config = dict(
    num_key_value_heads=4,
    vocab_size=2048,
    norm='rmsnorm',
    norm_place='pre',
    rope_fraction=1.0,
    parallel_block=False,
    batch_tokens=[8192, 16384, 24576],
    max_seq_len=1024,
    train_tokens=182700000,
    max_steps=11885,
)
Each number is 200 + 30 x the weight over its row's rms, rounded and kept within 0 to 999. Layers, rows and columns count from 0. The size before them is the row's rms in percent of the matrix's.

# layer 3 MLP gate, 320x128, rms 0.0651, rows 163-199, columns 0-63
080,205,207,184,180,224,199,188,216,171,240,177,193,208,195,206,222,146,177,182,190,230,196,171,180,227,206,192,217,209,204,175,153,275,219,216,198,171,150,225,211,258,201,198,125,188,157,227,189,216,189,220,201,173,262,205,216,234,134,209,237,200,200,198,217
127,195,179,229,218,199,229,154,234,210,217,214,197,196,213,181,188,180,225,172,176,192,239,189,210,152,226,140,165,119,214,172,218,190,253,232,183,215,247,193,209,185,215,290,130,213,176,272,189,175,192,155,192,232,224,219,185,138,177,160,250,225,182,197,199
032,193,176,207,259,324,186,213,218,203,238,198,202,310,193,208,185,160,330,195,196,207,173,199,166,217,205,184,174,194,191,162,221,189,247,196,242,213,177,176,197,179,218,213,263,193,202,186,200,209,201,198,202,195,171,186,209,174,198,203,170,170,185,216,194
142,148,179,177,195,230,210,207,257,228,185,192,250,226,234,201,184,211,220,213,219,218,195,191,198,212,181,157,156,155,183,185,213,201,221,188,186,179,199,208,202,183,250,275,214,130,180,226,186,196,156,182,184,212,137,115,235,177,250,220,158,185,205,205,197
040,196,190,194,206,232,199,178,161,219,196,216,188,244,212,205,214,327,243,160,196,200,230,209,197,150,204,221,223,187,201,183,155,227,262,200,191,155,198,207,197,246,195,198,239,253,173,229,196,205,232,201,191,188,219,205,211,196,181,203,222,215,207,212,200
051,210,201,196,236,218,176,210,227,178,187,206,212,218,187,185,211,41,352,129,183,222,154,196,206,234,191,200,184,204,198,171,214,226,177,194,179,188,195,156,206,170,218,205,198,142,200,184,216,215,203,192,206,189,167,184,200,226,202,197,214,192,203,208,224
169,155,235,210,222,236,194,177,216,169,234,196,259,200,198,240,194,174,234,182,224,183,198,199,185,182,215,191,161,175,168,158,249,222,187,259,180,246,223,186,198,188,243,169,225,196,161,239,143,177,176,164,177,183,184,214,246,170,217,165,272,218,200,231,144
130,194,170,165,176,250,202,220,228,172,221,156,207,188,187,179,201,210,189,163,209,214,137,187,197,228,156,226,224,194,191,227,193,185,206,185,218,231,212,202,261,182,184,204,184,155,215,200,172,148,226,227,183,224,255,215,243,175,172,178,237,214,216,160,207
036,165,221,209,109,232,209,171,181,198,221,201,189,195,209,229,219,204,195,200,179,237,200,222,212,193,191,212,191,198,197,241,186,286,193,224,196,232,299,94,192,200,182,202,235,212,202,195,213,188,204,187,213,184,205,194,199,170,284,201,227,242,148,185,179
124,205,195,195,186,228,196,181,221,193,225,175,199,152,163,153,201,225,202,188,197,179,226,162,193,154,187,194,187,243,189,181,203,247,234,161,218,152,196,191,202,202,159,319,176,184,215,213,173,144,171,189,199,231,245,202,221,176,180,184,239,210,248,243,194
037,222,195,193,241,270,191,188,212,175,190,209,206,254,195,213,189,188,200,203,203,207,222,200,182,194,174,209,224,201,199,217,206,110,227,208,201,162,200,189,194,218,193,196,150,200,182,210,195,189,190,199,191,208,226,199,188,214,194,188,217,193,220,191,203
038,216,192,193,219,258,173,164,241,230,187,179,210,193,200,204,205,175,138,166,203,197,169,184,173,200,198,212,218,217,210,149,130,279,239,190,221,207,198,285,205,188,218,206,148,153,159,208,184,195,173,215,203,202,153,216,222,213,188,228,191,165,231,219,208
124,172,198,200,174,188,197,200,197,213,172,193,214,229,232,185,159,156,202,198,148,173,228,226,271,187,175,197,134,196,199,150,214,230,165,203,202,201,282,205,170,206,208,241,212,217,159,193,189,201,225,183,210,177,189,162,197,186,247,204,215,244,188,225,206
027,200,219,200,273,225,192,239,268,185,195,193,185,239,201,236,186,217,305,216,204,212,192,197,202,166,184,188,205,200,206,237,189,215,154,227,209,208,186,173,167,217,235,197,158,192,183,199,199,201,224,205,210,175,163,192,190,209,199,194,199,186,194,198,186
060,177,183,202,127,206,190,215,203,200,236,236,204,190,196,201,197,186,281,171,199,191,194,224,184,213,191,187,166,155,197,126,212,245,302,200,193,191,239,166,207,184,224,189,161,155,144,188,198,188,212,209,215,164,122,215,195,195,204,194,224,237,187,207,183
147,178,212,215,164,158,196,221,221,196,205,228,223,182,189,175,203,220,168,202,159,170,194,167,184,202,237,187,226,226,151,217,179,183,179,198,147,243,183,219,152,211,241,200,201,166,214,258,178,123,230,187,232,167,200,142,202,167,206,191,205,172,167,213,166
109,202,226,202,170,235,189,175,190,202,196,172,209,208,139,252,190,167,211,191,228,188,243,213,194,191,188,153,195,211,228,219,178,158,197,216,209,254,194,227,143,194,214,136,181,182,127,244,176,193,254,219,235,178,190,193,219,153,160,218,225,215,145,195,221
039,208,195,199,123,178,191,196,192,207,188,190,205,230,190,196,207,71,255,206,201,179,214,193,167,187,200,196,205,209,198,214,178,254,183,190,183,216,156,67,197,217,199,187,255,172,193,177,196,204,209,189,201,210,218,196,196,218,192,202,187,167,187,235,208
118,199,212,197,200,240,207,158,183,249,135,228,180,237,171,186,227,227,175,163,212,159,215,171,194,150,252,255,214,243,213,242,161,218,247,187,186,215,237,223,154,187,192,244,191,232,257,256,194,201,206,196,258,169,203,181,201,191,202,186,232,252,229,240,192
143,166,223,206,209,171,196,230,191,237,227,180,227,187,231,172,216,201,185,164,161,225,184,204,231,171,213,167,204,176,212,231,169,214,195,217,181,203,189,209,177,186,214,234,205,235,232,229,162,221,151,189,194,227,239,149,186,222,113,238,201,191,186,222,130
064,204,186,203,125,263,219,186,187,207,177,184,177,217,188,190,211,181,233,201,208,229,219,177,207,159,232,212,238,228,199,148,75,192,180,199,189,195,165,175,204,187,190,177,170,265,204,229,215,200,188,189,197,206,147,174,211,144,207,174,219,230,233,250,210
039,185,209,198,238,241,202,194,207,196,213,203,195,171,195,183,295,208,265,194,211,218,196,202,207,263,189,181,190,222,204,199,237,164,190,206,209,195,193,209,209,159,180,220,191,172,216,186,212,199,206,213,204,192,223,189,197,177,186,184,203,209,203,193,211
161,156,196,227,170,208,199,228,187,224,152,246,209,179,312,182,191,184,218,219,197,172,233,193,201,167,166,170,174,143,191,221,178,212,149,226,228,195,206,196,227,230,206,251,230,207,209,233,227,149,226,174,201,194,202,200,189,166,242,191,191,227,201,161,184
132,181,174,232,202,158,160,202,228,192,211,224,200,210,176,262,195,210,217,234,221,205,212,184,187,138,250,209,139,141,164,201,177,184,206,214,178,176,212,224,149,167,218,201,250,191,149,229,177,161,175,217,164,172,198,196,162,244,223,199,208,236,163,189,184
056,221,213,182,169,178,222,181,179,205,228,174,193,97,189,181,166,256,179,207,230,158,196,184,179,149,203,212,225,201,211,178,171,215,223,182,175,180,204,86,214,201,205,187,167,250,190,234,194,207,205,213,183,200,231,214,173,202,185,239,228,224,200,169,205
039,191,215,200,309,156,214,199,239,213,186,211,201,172,220,193,216,226,388,187,204,208,212,214,213,187,201,210,197,186,200,145,240,186,223,193,224,188,226,167,199,181,216,218,158,208,177,219,188,190,218,192,209,189,162,205,203,156,225,206,207,235,200,179,195
140,175,256,201,214,208,157,257,231,183,220,184,220,169,270,174,189,194,194,230,252,262,222,209,165,129,215,138,206,190,197,222,177,174,203,158,213,191,214,198,171,126,211,162,184,151,195,217,203,160,216,186,200,229,219,262,203,189,216,129,231,243,172,215,208
026,200,179,208,248,241,224,182,224,191,247,198,225,261,195,178,273,316,127,213,190,185,204,199,198,184,216,188,207,203,206,167,237,291,232,211,188,169,173,214,192,222,197,231,252,187,210,204,196,213,182,201,200,198,135,208,193,213,205,205,209,211,230,212,211
037,225,185,187,190,220,183,161,192,185,189,190,191,137,203,199,197,236,306,165,211,192,198,189,188,204,203,186,188,209,199,158,228,323,241,217,196,213,187,171,224,77,188,211,125,202,216,187,207,209,179,198,194,201,225,203,195,225,156,208,194,199,222,245,216
037,171,219,211,208,119,184,194,210,201,245,211,181,114,238,201,171,291,235,224,194,234,210,197,218,181,213,204,176,174,204,216,210,177,148,226,204,187,236,223,174,161,200,218,293,203,207,227,187,199,213,195,199,191,166,181,208,196,200,218,174,211,178,203,181
040,215,197,194,145,277,199,209,203,214,212,195,199,40,210,206,241,182,138,208,205,215,189,190,187,197,211,184,188,228,202,166,233,151,163,201,210,206,172,201,202,152,212,194,214,191,186,189,201,205,187,207,201,198,184,204,197,233,214,212,184,200,176,217,203
034,228,208,194,300,287,214,195,182,175,200,207,212,270,170,194,254,306,191,196,199,206,195,196,204,213,195,201,200,195,190,185,166,189,121,199,214,191,160,272,203,297,197,183,221,210,169,200,196,201,194,206,197,214,217,184,210,218,184,193,182,175,197,214,209
101,209,182,199,252,245,190,185,189,198,190,216,172,177,180,187,183,232,185,227,199,175,232,215,188,197,213,194,214,189,188,146,192,251,159,169,174,198,236,193,188,222,152,234,162,258,210,239,200,200,231,205,210,200,229,218,222,215,164,176,294,217,169,196,207
040,187,188,203,220,105,189,177,233,223,143,201,211,195,196,160,216,151,287,185,217,165,213,200,182,238,195,196,190,204,202,122,293,122,206,209,232,200,239,212,218,256,169,209,233,168,160,207,192,189,206,201,198,186,210,200,212,177,249,197,184,222,219,177,207
138,142,249,196,164,161,210,176,165,203,219,197,207,214,201,229,164,202,176,147,185,141,258,191,222,179,208,221,194,162,204,247,193,236,159,198,193,189,196,216,232,180,217,247,183,282,167,182,175,157,186,197,178,197,268,207,205,155,177,218,238,216,216,201,175
037,198,226,197,178,246,186,207,198,195,194,209,208,153,184,236,233,109,87,218,191,188,199,205,198,236,195,203,194,202,196,181,226,345,176,204,203,186,169,256,171,229,220,177,36,219,188,227,195,193,218,207,204,222,213,206,207,219,219,185,206,187,190,199,189
038,203,198,205,125,142,208,207,191,191,182,195,208,304,184,182,277,191,231,162,217,187,221,201,167,217,208,204,218,217,201,104,234,186,220,195,192,200,213,222,209,112,187,217,104,217,226,183,192,206,187,208,191,205,192,206,192,182,194,214,194,190,239,227,205
# layer 3 MLP up, 320x128, rms 0.0638, rows 163-198, columns 0-63
087,194,179,205,141,242,196,236,159,224,257,210,194,189,230,209,142,223,204,223,193,208,189,194,219,148,172,219,224,174,209,214,173,236,187,232,199,274,246,103,217,128,226,206,220,178,250,176,207,183,206,196,182,199,163,208,193,219,224,195,159,204,192,200,197
124,200,234,163,134,225,185,227,152,192,167,204,196,200,174,192,194,223,166,227,231,209,185,167,186,249,184,247,223,265,161,232,186,209,145,193,196,202,165,244,201,206,191,118,258,206,230,146,210,210,221,265,200,175,187,161,221,258,218,230,170,201,230,217,214
033,214,187,187,199,158,210,188,161,194,236,193,177,187,208,210,183,276,235,195,205,183,178,196,206,187,190,211,196,199,203,212,209,228,153,179,185,141,159,87,194,201,216,207,178,183,172,203,188,209,186,202,202,207,186,186,212,180,198,207,213,196,214,124,202
158,211,233,197,184,195,198,204,179,163,197,187,197,183,124,208,249,213,238,167,205,227,202,186,272,230,181,220,208,205,210,187,218,189,197,214,218,189,178,170,210,213,253,232,169,216,158,193,220,193,186,192,202,211,175,202,205,193,194,199,189,203,202,215,230
034,189,215,201,210,223,211,170,259,204,203,190,204,195,233,214,104,145,126,205,175,218,203,198,239,206,226,181,189,217,201,201,229,196,99,227,249,198,144,233,198,167,214,206,221,185,162,217,170,179,194,218,207,180,222,213,219,115,205,229,182,211,139,193,182
048,192,223,195,158,158,203,177,168,191,217,189,193,81,229,192,149,237,240,162,189,188,201,200,234,194,216,197,222,208,200,261,116,140,190,206,178,208,160,324,172,266,254,255,184,160,177,224,197,195,221,198,207,194,202,196,209,196,216,200,200,208,178,192,182
172,251,212,204,192,154,219,193,215,217,133,182,149,220,147,175,185,217,165,236,163,208,200,185,195,221,198,190,239,218,211,215,162,166,202,163,206,226,174,219,226,185,149,214,161,202,192,129,241,171,210,201,193,231,237,202,187,210,193,214,181,251,247,164,254
129,191,171,171,212,252,192,206,223,190,242,143,185,173,207,194,200,193,174,164,194,216,149,215,192,200,143,212,223,206,200,217,153,189,202,179,238,191,190,213,245,164,183,204,151,111,191,193,168,176,234,219,179,226,235,204,225,181,170,195,212,208,225,157,212
050,191,192,203,211,245,195,231,191,188,208,203,204,259,199,188,235,211,277,196,206,174,206,202,202,206,198,201,184,185,189,255,191,268,215,233,224,194,186,39,181,242,208,196,157,174,173,179,199,195,200,195,216,193,192,189,194,168,198,216,202,217,219,198,192
116,187,245,191,203,192,212,216,205,191,155,253,203,228,240,205,163,203,196,206,214,236,178,214,205,216,241,202,240,156,186,210,215,185,193,252,150,242,206,214,194,186,237,104,213,233,200,169,232,209,221,216,194,182,177,163,202,225,213,207,187,227,156,160,205
043,202,183,195,168,211,200,171,196,195,138,200,193,115,187,195,164,94,293,218,213,192,200,192,201,204,224,205,208,201,205,135,125,254,220,186,200,201,200,196,206,276,208,183,198,223,213,201,202,198,210,194,199,213,247,211,195,214,202,198,199,238,219,193,197
040,183,223,210,354,199,181,181,165,199,203,188,206,200,203,199,222,215,340,167,177,220,203,209,201,210,206,207,185,183,198,142,200,209,136,217,211,202,231,234,218,240,178,208,238,189,193,211,200,208,216,190,201,198,174,215,207,225,239,186,189,195,174,234,188
121,186,192,209,160,219,214,166,189,219,156,212,205,230,220,163,173,138,181,193,155,194,232,215,260,203,172,187,176,213,204,189,180,156,218,182,214,179,276,170,190,191,225,249,206,213,179,201,215,178,203,191,214,206,160,191,173,202,238,217,193,259,195,195,211
036,203,184,201,273,163,208,216,227,193,213,202,205,397,208,193,291,281,159,208,210,190,205,198,137,207,196,191,181,196,200,175,184,214,200,221,206,190,195,188,201,134,198,215,162,179,196,207,205,211,184,186,208,211,193,195,194,200,212,200,201,196,254,203,196
067,206,217,201,167,165,214,148,231,191,174,195,184,197,156,148,268,177,264,159,222,201,233,205,165,189,209,203,204,207,208,126,231,242,269,188,202,214,261,241,178,163,179,218,174,222,192,209,211,214,204,220,193,202,210,201,197,188,185,192,235,196,246,204,203
145,208,215,198,243,216,221,169,222,220,186,220,205,224,200,209,199,165,213,166,247,269,215,181,214,184,170,202,181,169,203,174,203,219,210,183,217,158,248,182,255,185,137,222,198,181,172,157,213,233,166,216,200,237,193,264,212,211,188,174,191,216,236,172,227
111,212,238,217,176,216,191,151,200,216,208,199,211,218,132,212,198,193,230,174,216,215,253,187,190,193,201,144,230,202,207,179,210,127,221,233,212,256,206,202,158,185,217,154,197,145,140,282,207,161,272,201,229,183,214,182,222,174,162,210,214,227,185,197,228
031,227,204,201,277,248,208,161,167,184,206,190,192,259,178,192,229,63,218,213,207,190,198,180,205,239,218,235,188,234,208,219,233,138,197,188,241,197,155,75,227,210,184,199,253,200,202,190,218,192,195,206,201,203,241,192,202,244,199,215,180,191,245,228,209
120,194,205,194,215,264,226,162,184,239,158,209,181,242,159,202,214,227,184,181,225,162,217,198,218,209,222,251,201,257,233,284,157,207,248,189,210,215,221,232,175,162,198,272,168,267,257,222,196,187,201,195,230,178,214,188,178,221,215,210,207,227,198,268,198
140,158,228,207,219,177,192,230,198,241,227,191,232,186,231,177,219,193,193,163,162,238,189,190,236,162,211,158,212,175,210,224,162,209,217,213,189,205,192,211,171,182,214,233,202,227,231,223,171,221,161,191,189,239,218,141,184,236,114,225,187,186,175,216,130
062,180,250,209,176,188,201,166,204,170,204,221,196,121,161,179,179,288,239,172,230,193,207,211,182,227,222,182,158,205,204,177,231,223,141,183,216,229,233,274,225,168,210,192,168,215,232,189,216,179,220,201,209,196,117,194,195,158,246,189,162,259,168,212,188
041,197,202,210,181,232,195,195,246,229,172,195,198,253,179,183,203,268,74,198,194,203,184,189,191,259,193,204,202,217,207,182,142,263,246,194,227,264,188,336,220,159,187,202,221,205,192,223,214,213,205,198,200,196,192,202,209,215,189,190,159,204,193,203,209
161,205,209,150,192,212,203,197,221,156,238,190,215,214,98,204,222,203,175,178,205,252,146,142,199,191,227,222,247,261,196,204,223,177,257,164,165,219,208,193,149,197,205,145,163,172,181,185,186,211,182,222,224,235,209,207,186,240,163,148,173,157,205,212,199
140,198,226,189,254,213,208,219,140,203,212,165,176,177,256,157,169,204,172,167,203,176,187,180,227,232,141,200,241,214,197,182,176,221,198,206,223,239,178,224,217,267,207,213,203,222,213,186,215,213,252,187,216,196,150,186,242,175,181,216,189,214,234,229,219
057,183,191,196,148,164,160,219,219,178,243,213,216,185,224,206,269,293,212,178,224,191,155,205,215,214,221,188,154,195,207,161,227,143,213,212,200,172,171,223,205,284,236,192,228,153,176,195,186,211,224,205,198,211,128,213,205,196,205,207,164,225,227,179,179
035,187,200,196,262,140,199,214,293,217,229,213,205,378,203,188,163,259,243,172,214,194,224,215,152,187,208,222,212,169,192,181,223,253,186,214,218,186,226,153,171,134,209,177,216,196,185,207,207,199,206,195,207,185,169,182,199,182,197,199,205,203,169,209,190
144,187,241,202,215,187,153,258,242,168,180,176,227,182,242,173,166,208,210,208,249,254,240,219,155,130,208,155,231,197,202,187,150,206,184,153,196,195,190,208,178,142,195,158,167,167,193,254,206,167,217,184,186,217,224,285,202,174,185,132,253,242,174,215,209
031,207,222,198,196,208,199,203,121,176,209,202,214,105,165,162,150,276,220,216,210,200,169,205,206,224,219,234,189,209,202,186,296,284,172,206,175,209,210,150,202,251,185,209,179,206,248,182,210,208,199,202,203,205,243,205,188,210,194,188,214,215,206,193,208
032,180,185,199,93,228,196,202,193,209,215,197,191,140,194,201,210,213,203,197,215,183,226,200,201,197,206,207,185,166,205,133,277,254,237,193,198,217,235,265,175,136,180,175,201,222,183,208,200,193,183,194,204,208,185,223,190,178,202,195,176,216,181,205,204
039,177,208,206,88,191,216,165,179,176,165,214,190,111,196,200,141,134,114,189,210,194,244,220,213,210,205,216,208,187,196,256,196,87,239,190,229,206,213,124,183,223,181,218,143,208,187,210,195,175,215,190,204,202,184,210,192,187,202,192,224,222,207,176,178
031,212,211,206,143,192,203,185,256,182,261,187,206,192,175,176,201,297,266,205,194,191,157,194,201,188,217,216,183,196,201,213,228,87,315,224,212,203,239,200,207,198,182,204,345,227,219,199,211,199,173,192,189,202,163,209,194,195,206,190,158,199,218,217,191
039,186,176,200,160,157,203,224,218,197,196,215,210,302,212,201,220,184,294,176,201,181,198,201,176,185,184,186,196,191,198,177,249,364,234,213,199,192,197,300,188,155,209,186,193,203,215,191,203,199,192,201,201,197,178,187,207,199,210,202,203,210,181,212,208
095,178,201,187,172,183,174,222,205,195,226,182,207,141,226,224,245,208,232,186,181,173,178,188,181,236,166,173,186,228,208,248,258,163,208,225,228,201,155,208,173,211,228,163,204,131,215,148,212,201,194,219,202,183,152,185,195,212,250,215,150,194,214,182,190
050,178,227,202,320,279,194,188,159,198,190,213,213,114,198,209,263,179,236,211,214,204,204,215,203,245,190,197,187,195,195,169,249,193,189,224,225,177,227,198,195,159,208,212,178,212,186,211,206,202,190,198,206,198,149,209,198,205,235,188,212,188,164,193,182
143,214,149,198,229,171,201,252,224,167,189,203,225,185,138,173,246,191,188,233,224,214,182,205,186,204,182,195,186,208,183,231,186,160,209,175,216,186,255,205,137,213,240,191,210,167,209,179,191,243,185,222,206,232,99,224,237,173,216,170,175,214,184,199,253
032,195,184,205,209,211,199,224,182,199,202,206,197,174,193,180,205,195,292,232,205,180,198,206,237,239,158,200,188,213,197,194,214,208,265,199,228,204,184,396,216,129,211,199,276,149,219,199,208,193,170,213,203,208,203,208,209,158,211,203,173,197,189,192,200
# layer 3 MLP down (transposed), 320x128, rms 0.0611, rows 163-198, columns 0-63
066,161,215,164,164,195,203,224,174,197,230,195,186,227,224,171,206,208,189,206,235,154,215,224,180,208,220,168,202,174,237,207,227,176,181,218,197,172,180,238,197,224,197,193,178,267,261,171,202,204,225,219,278,180,142,171,206,260,267,164,232,237,205,228,206
133,244,170,152,173,209,164,196,217,183,197,192,188,230,244,162,198,258,170,199,184,202,188,37,196,205,197,216,233,217,122,217,219,173,206,176,105,179,209,172,199,208,166,164,212,187,202,254,220,191,223,189,185,226,213,216,221,208,249,233,210,247,267,214,240
017,149,173,283,211,184,201,249,236,164,200,178,167,217,202,181,229,232,170,204,215,164,200,225,243,218,151,216,188,164,162,204,210,164,192,195,208,197,210,170,165,210,186,186,225,211,156,205,166,146,184,192,216,136,244,227,267,178,203,242,219,248,210,186,239
159,261,207,232,198,191,164,192,137,182,168,190,152,187,184,182,219,190,212,163,200,210,197,199,212,168,199,234,204,158,195,210,186,166,225,192,360,184,215,175,214,243,209,204,184,214,191,161,203,178,208,153,138,198,163,237,164,212,195,220,204,213,201,214,246
022,194,203,265,250,188,237,158,196,188,156,174,202,234,213,205,144,177,197,197,167,180,176,125,220,218,210,227,163,259,215,179,220,240,174,230,202,188,200,216,193,207,163,234,216,224,193,212,223,193,230,185,197,196,218,222,235,246,212,198,159,195,218,192,196
027,205,231,189,223,170,198,212,208,199,234,213,287,178,237,190,165,192,199,170,179,201,202,203,262,136,178,219,262,215,181,206,176,196,199,143,199,202,195,202,158,235,176,205,193,136,119,204,222,142,193,149,159,173,137,184,187,206,200,171,212,166,166,192,203
165,243,174,186,196,185,225,240,193,242,149,221,120,184,191,177,221,205,191,206,215,227,188,86,219,208,199,224,229,199,272,200,174,151,221,181,231,215,163,206,212,220,208,228,171,177,217,148,255,175,223,228,217,199,197,233,191,238,201,203,188,182,222,205,261
132,230,240,234,191,185,211,191,187,229,190,196,185,203,197,215,183,216,194,191,168,226,227,354,207,166,216,193,242,199,202,178,203,210,171,205,343,187,211,207,170,203,204,208,224,253,182,172,187,222,227,191,163,232,175,169,165,207,220,169,167,201,184,197,229
023,185,254,205,196,215,189,199,207,169,236,211,175,201,199,235,150,164,226,192,199,227,149,180,168,194,139,209,209,211,220,177,139,150,189,179,128,157,209,211,244,219,179,182,191,204,248,229,182,230,194,155,165,164,149,202,256,220,212,226,232,167,192,259,172
124,172,171,194,195,180,179,198,189,171,194,225,232,167,161,204,210,127,244,233,165,190,207,46,169,257,215,188,221,207,184,190,206,185,204,189,65,233,181,183,212,231,199,175,208,230,241,198,233,206,222,184,235,165,166,195,210,155,186,171,218,192,212,172,230
017,222,221,218,235,215,169,262,192,184,201,210,218,212,232,192,206,216,212,154,242,220,249,206,214,202,220,205,206,257,170,176,191,196,178,209,106,183,209,197,200,156,185,198,177,145,242,255,221,236,198,161,219,203,201,185,189,180,231,239,251,169,175,165,241
025,255,228,226,203,215,259,154,183,217,214,189,214,186,209,223,154,185,129,203,232,197,193,182,220,239,190,244,238,175,235,230,192,223,226,208,187,163,154,193,191,182,227,171,181,179,166,210,199,220,200,165,262,183,234,217,143,185,201,174,204,205,162,168,271
117,201,215,212,209,182,187,157,146,201,254,217,158,179,187,205,238,197,177,175,223,185,229,349,198,208,168,194,204,215,265,233,221,193,193,216,304,226,194,211,242,210,244,195,178,186,177,203,221,209,216,195,211,159,166,194,175,183,228,194,204,196,213,204,157
016,151,200,157,218,245,206,240,239,219,181,244,189,175,240,201,262,221,232,176,194,214,164,159,206,256,219,251,191,246,139,179,130,204,150,172,155,217,144,214,172,185,203,238,166,141,218,188,263,218,199,167,178,161,179,207,224,212,192,231,164,200,235,166,200
043,154,204,234,158,230,210,227,227,184,219,208,222,182,193,143,215,191,220,185,202,233,172,268,217,191,223,249,165,216,196,235,217,248,205,185,225,198,195,143,221,227,218,279,201,154,175,230,149,173,237,195,220,252,208,194,232,215,204,199,252,159,189,172,167
154,175,169,267,213,232,236,181,187,189,172,234,223,191,183,214,206,200,196,206,225,205,178,43,185,176,191,168,221,214,120,214,172,198,180,179,148,216,237,199,208,184,181,203,190,182,179,219,228,245,204,198,215,233,196,182,203,222,196,167,181,190,180,171,190
122,227,180,191,156,221,200,195,180,246,183,220,185,198,218,204,229,210,189,222,193,189,214,331,208,226,202,197,157,144,251,234,198,208,211,206,309,176,179,204,217,248,174,213,190,202,198,203,212,180,214,223,189,190,232,195,174,223,210,202,221,175,191,163,146
017,207,243,198,214,160,235,239,214,203,166,207,196,223,167,185,199,173,173,144,157,192,169,191,193,246,307,157,198,171,230,192,183,200,240,186,104,192,176,208,168,244,193,182,162,192,157,200,213,202,207,243,191,149,130,236,155,231,199,181,213,258,190,247,197
120,197,219,197,242,179,236,178,251,189,255,233,216,229,185,210,187,244,219,201,209,184,214,350,233,247,161,170,178,196,267,191,192,211,261,177,286,154,183,180,185,152,218,223,188,184,236,212,189,219,201,195,146,227,242,182,191,173,218,195,199,156,222,229,221
149,190,203,240,176,168,164,207,170,174,215,176,219,194,205,205,202,183,224,190,189,183,200,372,175,209,190,189,201,157,302,253,202,215,192,257,303,214,158,192,206,191,194,183,214,219,226,174,151,193,197,172,211,169,241,206,219,204,187,206,179,189,170,214,162
049,155,153,269,162,229,181,188,258,224,227,194,192,221,234,208,177,209,214,187,246,198,208,251,189,231,177,139,202,148,134,220,198,207,198,213,260,180,201,183,210,193,217,213,233,222,169,164,217,166,215,123,182,203,247,154,240,230,176,225,170,150,227,214,215
020,219,213,195,255,208,199,159,240,205,197,229,207,166,219,202,227,183,175,221,287,155,232,203,227,189,218,162,202,213,148,189,143,208,189,213,167,205,191,197,226,164,216,184,163,237,242,201,197,175,246,167,234,229,254,192,273,232,188,228,190,222,215,192,236
169,158,228,196,199,201,223,287,211,190,208,200,173,270,231,231,175,221,182,209,184,197,209,123,192,204,213,196,201,175,177,200,182,228,215,190,131,199,186,201,182,187,296,211,246,183,206,270,214,209,240,242,217,216,203,208,195,227,172,177,175,176,197,221,221
149,218,197,188,218,183,206,179,199,199,209,188,214,242,225,184,170,225,182,176,198,193,197,67,234,179,156,223,241,196,207,244,212,196,214,187,169,260,235,196,217,288,207,198,210,199,224,156,254,252,194,150,282,251,202,206,224,198,252,217,181,220,219,189,212
045,169,212,279,194,242,218,237,199,257,239,186,143,235,211,210,212,190,245,201,190,211,221,211,227,229,167,190,204,174,167,176,187,251,219,187,266,195,233,214,232,219,184,208,199,193,216,201,230,205,230,246,134,218,214,191,233,212,180,182,220,191,136,201,232
017,192,236,195,244,163,237,249,213,177,197,179,270,162,184,161,164,213,219,216,163,207,185,167,170,221,199,225,231,231,188,178,204,152,172,155,114,200,179,232,211,243,139,215,234,209,193,167,230,182,174,149,184,194,229,240,187,237,194,179,221,282,205,184,216
137,230,196,212,214,159,236,186,168,238,164,245,212,201,184,207,202,206,219,185,168,200,204,347,207,191,220,202,190,226,231,199,240,215,148,252,327,184,229,200,185,238,214,218,175,221,174,242,197,246,210,221,142,200,183,175,171,255,197,207,215,191,180,188,179
015,279,223,219,194,211,176,251,253,199,211,243,173,223,249,230,226,252,246,209,230,197,168,190,202,219,214,182,223,179,172,211,238,197,148,171,168,161,138,241,154,250,194,205,214,198,191,135,135,144,205,239,242,216,179,190,157,225,215,193,205,232,198,234,184
018,210,256,197,190,159,144,148,247,188,195,231,216,233,168,196,231,143,188,222,195,215,213,192,215,189,252,159,194,174,221,190,158,212,212,234,243,198,261,177,207,192,242,206,216,143,189,175,239,234,207,174,202,213,259,198,215,184,214,238,196,131,218,138,228
022,182,223,214,214,182,216,183,196,246,144,192,154,188,221,159,259,162,211,197,215,230,176,196,198,234,242,179,216,223,229,174,221,184,190,161,232,217,215,235,228,261,218,210,226,250,183,174,226,221,214,228,138,161,156,205,231,210,203,189,226,204,258,218,195
017,200,194,176,219,255,233,210,250,253,202,198,183,201,220,190,235,203,253,165,195,243,210,176,224,279,99,171,242,229,268,167,254,225,160,206,166,197,194,181,180,213,210,187,180,156,173,181,179,179,208,222,228,194,191,197,188,167,164,181,168,155,219,212,257
015,215,182,184,214,177,199,194,202,241,158,164,187,226,212,210,238,171,183,165,204,193,193,203,209,204,172,212,209,242,202,248,228,185,230,179,211,220,262,202,217,234,209,267,206,223,181,213,216,197,152,186,156,182,235,214,267,174,162,198,204,213,152,183,201
077,164,187,188,186,223,192,195,231,237,228,170,165,215,241,201,217,178,179,257,201,171,195,87,140,194,198,177,191,159,258,202,168,136,195,216,138,213,188,189,233,218,181,158,153,190,245,170,198,201,190,188,224,218,145,180,235,216,235,240,139,158,179,181,205
024,177,212,192,188,188,219,225,141,200,197,200,176,174,238,230,184,121,212,159,173,223,215,212,262,174,152,243,185,223,213,212,210,237,151,242,134,241,182,227,231,196,199,189,128,194,222,169,187,189,178,263,190,135,191,203,242,181,187,184,147,233,190,151,231
137,191,159,185,179,162,206,184,172,171,233,228,229,225,158,189,194,249,166,234,238,169,202,146,194,143,205,184,208,214,123,201,173,199,226,204,240,232,192,186,175,230,155,207,224,194,206,227,185,230,140,174,164,252,204,192,199,179,198,237,217,255,196,168,239
017,267,206,143,178,263,208,164,180,157,249,177,223,192,199,194,186,224,183,185,214,219,200,208,165,181,199,215,182,225,267,208,223,215,260,202,199,196,250,227,223,171,252,244,205,219,205,244,173,183,218,202,234,222,207,204,191,207,214,237,263,261,208,219,235